Each number is 128 + 24 x the weight over its row's rms, rounded and kept within 0 to 255. Layers, rows and columns count from 0. Numbers have three digits each. The size before them is the row's rms in percent of the matrix's.

# o: layer 9 attention output (transposed), 768x768, rms 0.0176, rows 555-564,619-627,682-691,746-755, columns 256-383
# v: layer 9 attention value, 192x768, rms 0.0164, rows 171-180, columns 256-383
o682 117:151097112122130107120097120143129147133103110150142123122132108136156121147100127118108079137121168143144157155097112145149121117119155107143107110134113134102135170155135184161141136132116136132113122134077125104146117096099145139138070134144122110138126118101125102165123110134153139158125078110111091118148141122140128128133097091106121144147130142106122069106133130094100095167116
o746 097:129114097149105118154120179085132157147143116109133124153114129141147109139121155090129118101136156110136097148150150142147113097121152115116076159157107124136116143147134177148131138134105152152129111167078090119147092142103163146146096146131128137168129107139107127163079096120110132129123125132101112124132141097152150135146109141077146140117120170122082062095149098109117095122109
v171 105:146132131103100137141115122172093151149130127155087114112126119144158128117144132144099087114130113117095184127135157105170188085084151136161128146151120129135162119127160188135121090132141115136107133145103159103124129125122104113103121142092124103140125133125125097132122132129110104116146077133135133125129140128099097192129145140143106151134113175099126133092114136114152122117146
o555 090:146162141110102102117218145128134157102161138134112132158126116127115138099128142131115131152095154106120110136133112167132069124105157114161119130123123127135150157147129145152132135118109151139115130092116097169137137127176155137170158120165073107099112142108178166106129152171088160150132152141113154116141106119153119128103142114105178112135135145140104151119166142143133157140104
o619 098:134126103133119118134148140140106135122125148107117145170184120134112099117106129130135200138146119109144112139102106116138100126108100122142122138132139116144148131172114107132137113103122154161149118110103146148111144103135120117139155114094122165125092128149151141137084130162093138148096154126123132188115140101125093146104129132126187117134180100121094161125127136137145147161068
o683 113:107161079114099135131137122148124147120107136094093133161152139146149137130121152126128152123125127086160130146127108120115111137084104123137101147149085121131171081176146141146154156129106132143144146080138114132112113125156118136100134122116114124100171141112129099117105132163107156141116140156107151116123096099120110157133115104167155109095127163144118119107107138136159135153077
o747 098:089139108120124155148161126170124099118125141096079159168189085110085138109108146177138170143104170092126139153096126103145062106141102164142139125126129134099146140130145136134134124112121116136107132113149162154150121085109112138125170088085135121134146126135153145108107138104095163116153119099127139127142133106111092137086092116081160116106167125165133134090131140149137132166092
v172 101:139104127114119144078131159150099128153170134162118120167154129144138164106136099117073159100117130120131140169146109127142112153154136131151116154147151114123111130108107120102134167094188114130106121066145106116141147103125093099130128109112140127152130145103141132172156119123147102076161145166123101174142120127167124114156148127109142107092155152118084147132131120108123138094138
o556 094:124130089113162097154126156128149108117111110096123155144099114062141099155112098120079151155116131166124092146129120160149120075116078108166108099161107159083153158131129127154167104129147158135112120157102149163160151157096153125118125147119133161144148174137128124152165118092096114148157110131116139098122191153120152108133109148139128115125127146127115134105091110097135110114136
o620 101:154127101146123122163112132129172108130138115109153140149113148107124099127139151134134111132127134111136110123142149173103110056135092118130139096200140135100126144115182110205112155111147142135139137103143140122167132125105174104125119102116108092182158138159143123145143107119116140148100111130121106103124162167155135128155129136176121090151051148138167080121132099141126122143122
o684 115:142117106088124086155120127115171119157133111132132136156128144115112103125145132110110140149113102132125090163129107152139130077136114135129141097212118157088110125123162128127135110129117149158111103143089135134147156160117152129107146128144136125147155161116155104134155136116107124114134114142156139112119161166148095146138157150153131109149125151132126106096128110115126133143146
o748 097:153131121130097085136077120134147123128140097145144158142126133159089067140128137109117133189129125106109116126143150164148147088110073142141141143187124158086113145164131148188133145144160137144119154155088125119146153205109167121110160113125128120099127155144122124128154125141088129151118135128145156123120175138127109157159109166165128134141092167145123115118103119137134116173126
v173 099:144119146132081125113079110153139158143145139146120133128153168164122135176154131105145124155147164134104129115145155137108136141102151096115116166070122122111112121133097120139123113172135094144127129150136107152139112133145128136155090122158137129103096178165135101141093141175114163111126088135141134110115135133109124128158140104144192114098121109104118108151079122123140121176178
o557 094:126102131113120112103098138084116138107150155147107142192093108138089103121098125113147115143101124129115115145153119154141122099128147172154128128139149151147103151128098086111156175115141150104127094156110165075126095143132131137103130134165148153131123096099145153143115124095135127132104091149110127155134144102135129126116130118140124185085162069180166109148110156124141098124121
o621 098:114117152120105127136130108126138083136132169132106139124089138155107074114128133129140120107102109165093147116108113165177124085094079124159122093134179166167113123149096133154105163145142124128145126156119120145140106178081178147133140133139141126180080114100152110095121137128133152137059096153099117130104136124155145090118168155161120157126154139152118122183137137149165125143149
o685 107:142092156107150133104127113123133059099125142158110140164085107137116125110136132122186120116118143175091137141115095154132116099145112117112153177114202129174086149092096129136127148163091118138151139138112134135127112167104110139135153129179114120179082116113188132116120149088132127174127140114108124107111123098152121127099106161113117150087129129174126095157161114147124082130154
o749 098:133119130135134115125127174110115083101147160150128162129085109158139117092143100108126140109135109171130110120101117172119100064150168125127142101138193161176130141092080118119093166112156102129120116143065126083116116172110114098112169130130124144153106148145109126091124174109143094106070101110115110127068144124128121148105118137148132139110177115168124087175108135143102127149169
v174 110:134122134102140179148123124102173138158129176109153125137132108129134129147095115142185116185092165161142144120116113130145138067118128128112097112149155141117110132079143133142117144161152157101122163093140208090101116133108150123145154108102133137147083125116108169141113167138122126137124124118120159111121113147125161133129125140112112110092170123104139124144141143113149123096138
o558 095:145087132160122122051139150107114116105150144138139151137123130075128132139127117067123115135141128114110127134117149123075088174126094154149144130145146157099138160124109169100117144118170099104127129137161102144137189126117142122077153134127141117094117113112101143131134142121077099133080146142128123105114131143129101111109119164137095157108124128108121145110095120134144120144125
o622 103:131127136154140124103138181158121159139104114149152167128148123065136114112107148074102156088132141125128114128132118132138130124174112172137126086146110149164146128121088174116103152119153091124121146147144110133129188079070160161089132131147139129092125118152088158111113138115137125154080133136131129095145136133108111116072153177153119126128139126067110126079136110099115142142134
o686 120:126091108155121129105154158136135121098126122108163152083136104090140125117083145088098121094127141144120137147110111124129090133157094148139129106134167146120132125131095162098133180164160091106153124168151146148152167135086106151063133153160159141124112084143076134133118145104139100146064186111150146085128122151123170126089147169135106142099118144123125116106128138133123139135140
o750 103:077118131141126162091133135176126172112121144078150184076142096108122141124118137089105111117144149134132120148127156155128108163151096146133119095120111092132134159129100161094109134106161122132137150180159105127186158132099155134081145142152116150129101115116096123085114139115080128145083129108129072104142158109072136133077142151137134139135104112127090131144111121171113136144182
v175 105:132106129176140108106146170114123109115145109136129108175129143112131152124144105156139113194133143128147104113148108136138119119083129123126121134102131069135137123174144124121111128148142143127106115110132109107142129159083071123120103141155159127143116083122150134138101104126075128115159113129147178101126128108153114109090114104080120107117111107135141086150125120145144120152108
o559 095:140111129211156118148127135114128111155138062108158122099146102116102082121159152165086140111123152146138165133138100112131137143123109142100157116106078096170100103119158158098121154071141137086134124164137109143085117133110112154155158128107124165138124094143151126098107135162134119138151147152121148125145097144140109162085108117113104128147159079107109132129110098151152103129103
o623 103:129147129180110093142111147107100114147102068118155118143098110154104123169100135147095106100136119123155130114127097139137132145109105122167136114146149122143145113112155150130146217077165136122152155170193139116103151144098089135137116150102085124144122091175136136085130118109146121125118105121099153156128145141130134166119090133094120108125159141121140096094135125149133105136130
o687 116:135122130162129124134111129120109124140138104136130173101095104123116121136133133144104123109141135122146158129152083126116125142116132126159144131127148117123098102128091145101128182088116133117116147168156118133142127192109116168108135127082105155174120113102092117085138128100117112114133139093134133126132112126138126138167100088124116157151157114109086080146092130178149105164150
o751 093:099113120142166153123103139158090111151087099120163156108119090133125108178109163148113144085134130121150145170162088103100151144157107133122130105122094109122134126149133141112112142081106165137134140146164113131111119133115108115121132114109111137165134136135136114090142176118162130122124151086141125145130119128122152174134101101092129138088118146136103148127122135130130106127121
v176 107:121137116124087094130151140095130136065101114110113116106115105122150118109136120110181149121119119140163159111125142101092169158136132118118108115089167124103170122158134129117145116144103127140140117161103095067103151155130103137160127153116140132096141158115096145076140113099081144164137103143116121142130144165151195111110116094129112131172127158081139135138107137169131137118143
o560 096:140111141121131102137100159117138135146159126141122126112118159074164145091116132105114143087151162175130124164151134134117150124166146122091145113142117117094117106129117175103125115139134083149086122126101152130154086145148158142110136113143110122132131091152169165163148142123127116100170147105086122130128114151098150141165190091140159102145122152130114139109158118134116143141160
o624 104:109137138150124149135094157129112133195136130118108151145128155136127119112100124084111138138128152141157107144128099140107106128136175140151084134099092104146132100160151167140110103118090112126136114145123119114094113117137132123087114173112127132100128118134163182126134161121102105111132104092084103125151119149097140115158154103123195106108139142113126153130133103131121168105090
o688 118:140125136133126121150108148126115143171133109149127152079075123083135120081113145095119110137154175134117144130169183139166158108153176111132131090141111115106128139148140158141126107111101119150105141151149140104120098125125131127081130127160115127134121109106128200139101141110100095153107113102124105130144127150088123132151158074145209136085161117142135151134140136095129155140120
o752 102:118104132167118157117113132153141150183139107140104125162115150102148122119118112102169104134157171124157101142158127155131100128145156162089135139133141127141102140125143168120133097090115102148113162147113130111124106145109161119098157138128117090118169110125107143125111118119090125139134124126096129125172120147107140126177164106124169142118147131124136140063140155125111168169119
v177 104:135078099073113102145121136149124128084152110122127134145168130147130138159134119107100164152136109157124149087102149152129100108127133133147115148160146099132176105140115099152116125154153126155133132122118135108121133125103146135089129112148110188109129123103120120147139133137096132127095157167105139190127108115108135164096131116135134097137114131132132140143090115136089139154094
o561 092:166113119133127165126150103120109103121083161133139120165163124124122075116110129152148142137125112159093130103156172147121129089154110156123142122108176089097132145133145163131106093130086117111090130121127125176093126087098123143091126107123106169156157119115152119107111126153112128121122128134161126109153173112148133129116188126101133134106116133137113127163129127082157103126133
o625 099:084108156136144117124110123111104098128113112105131144153161066131130095126129111106136132173155124125115131136112125172137111147130124166138104144102132100147104124158108140098150108147064127118110147128099156123143114097107144128129131126121146135129120143145092178141106176127103128107149190123131104177158158110100158151143118139141165138123117137155146145102110159144138098148134
o689 112:144142125126130128083187132162077141119106124116099147143173072116111117148096115126145137153158143134124139137128186205121117155145147128097102122100121103114111118155146129124113115110074132121122146103130139184095145118097111171111123121131137164173140138118072157118086175140118132142143162146152089166156157100097113126111137120126170106098111145135107136162132131146091133110093
o753 093:124129178112142159100141130134112128099112113144124120154154113130114114143142154129107132142144172101147144147118162212114112151145167149120117112137102098116083132103135098137106105125065104114144107107109131156146147106131125181111105108128132117198133156082160108132130159111091150140136164136129155171171109108106119141126147110115175118165108156123150130158123085107103167109139
v178 099:122152124166125124144128125176144137167101154157150148147128176127111117139186141117096104072114142152136137129115095121126136122162141148128104102142134094134107137159117108159087136073133123123103156150099138135086129104103148150090151107110113133141125134121148139131099152101152122102079116138109139070116135118173064114129139141113124130106124136140106110110137143156128168126120
o562 092:120135128157080156160140120088137161092147152104103125104111125163094083120112122143149119145139141113117120157163189156137175120169124135121139098104073123132132107134144098123112097069115110154170152132123125133107129109128116136133102102148116123111165112114110171175119127100123120144166147121158118139142144174149144148124138111142084136111134127144136145174127103134160154133128
o626 096:152133134131099109167102110132123131113113128153109190114102145141147133119108140140130196143150100129089119129134174155143172093100128145101144100122134167125127105116196112173133135108168097157150141154112104148121110133119148099133134155120087097123122124111111156131179133122127133112168142167121127136145192120137144123164122155122112088124136142149130185181121128163099147138143
o690 110:138119153115088129099112130143125146100135154122132159132106120148148118145067105104135119141137126101079121118133199182112154110117128131131145147153097092128068138164158119109113106142137113112167162133144117155112154120127147134122069103144132123104151146138101185138148149146142167165162110146168103147131156140130110141152108167120089092131124134140138174196135121161125131139153
o754 098:168092136136098119104120117147103095125146123145126185122121076125104106120107142120134118167076092085116112122135165138126137100089123159116143157141075118135134113120127149104125153143148094132150149134123090140091131165150142116132092145165122101119134175109111155125155146104105123131156105151135117122143168154109151097138115174141133087126139096117092176167131112135101150148137
v179 112:113134093128094125153126127119119163152123139118151124111119183171119164096150133133095141158113092124127120159132132109110132095130147124153149105121144087165062156148128105150125134122125133110186122135085118130075151127096152111149144137139104120152142127133118106140131140179143161121129090117162077129067126164143117111050115149097143143177126130131140141126161122116110180092111
o563 093:115107149191127150115113117125144144139135107116108138147128093131138153094112106139119129103144140123129123153145080122088113119138137124110161145114087155092180095120163156099134118142110155132121099152123124137108126096085150107105137135092148117137114123163164161111129145125121113147168141093136135144110128111139131144110151148135128089126061117165124121093154134134130120105168
o627 100:151108130131098148127081110112143147121121121101082092125142130111126133134125102137146125126124156094126130138139105112093083092124145121129109170102118139101145111114139148101115112129137162121121127124076078112140160124141152121110137141079126107113104086164134111104112168129118146119173124114119096115104096092155126128134105114116104098142080116131113091121136120168123067111169
o691 116:150123128133148137104100162111144157131149123133074132123135113136127146147111114128118142137139154114124109127174095163091130113128136127125156169102104139098151131120167121126101090157101175072111109147102115148111151141151145107103144129111114130147113140172125153070137125112129101161144132107175125131112096112150144105167086147101162084121061134130104126137142119132136091135179
o755 099:111105166144142150110106127110132110134122107148109116131168139129067161102103066097118129111138128157151124156139094131120138137111099165100135166106117132087147150129152144123087146105095166101144128113099114116060139095128135096113162149097139097133115144144132148098142151119114108144149152133162167135120119120152131115160100134045150098108121161084111133117167091121121103074166
v180 104:127107114135099124157104142074158147126100134122179151144102133087132100094134090126095146151171166103166166144157204154121141142146135146110098100127098159126119204097139091117162089165115133118138113119137126128124123136113111127117133177114074138107133091180115125098126104127157142120121149138101163139107113114112094160091147106141174128100142117130149141133135145173101153136153
o564 088:143137106153089101133122135100115112167109116127121147094128135134096085140140124152134140145132153152127066135140102151162112147115122138124143114098101121200099127098087089115134143126150110136091115192175141169121116162152113146083154111158083126173152142139126116112121093120141135129137123116143128083154147109127108146114127142102145126120121106151143109110137119112104109153174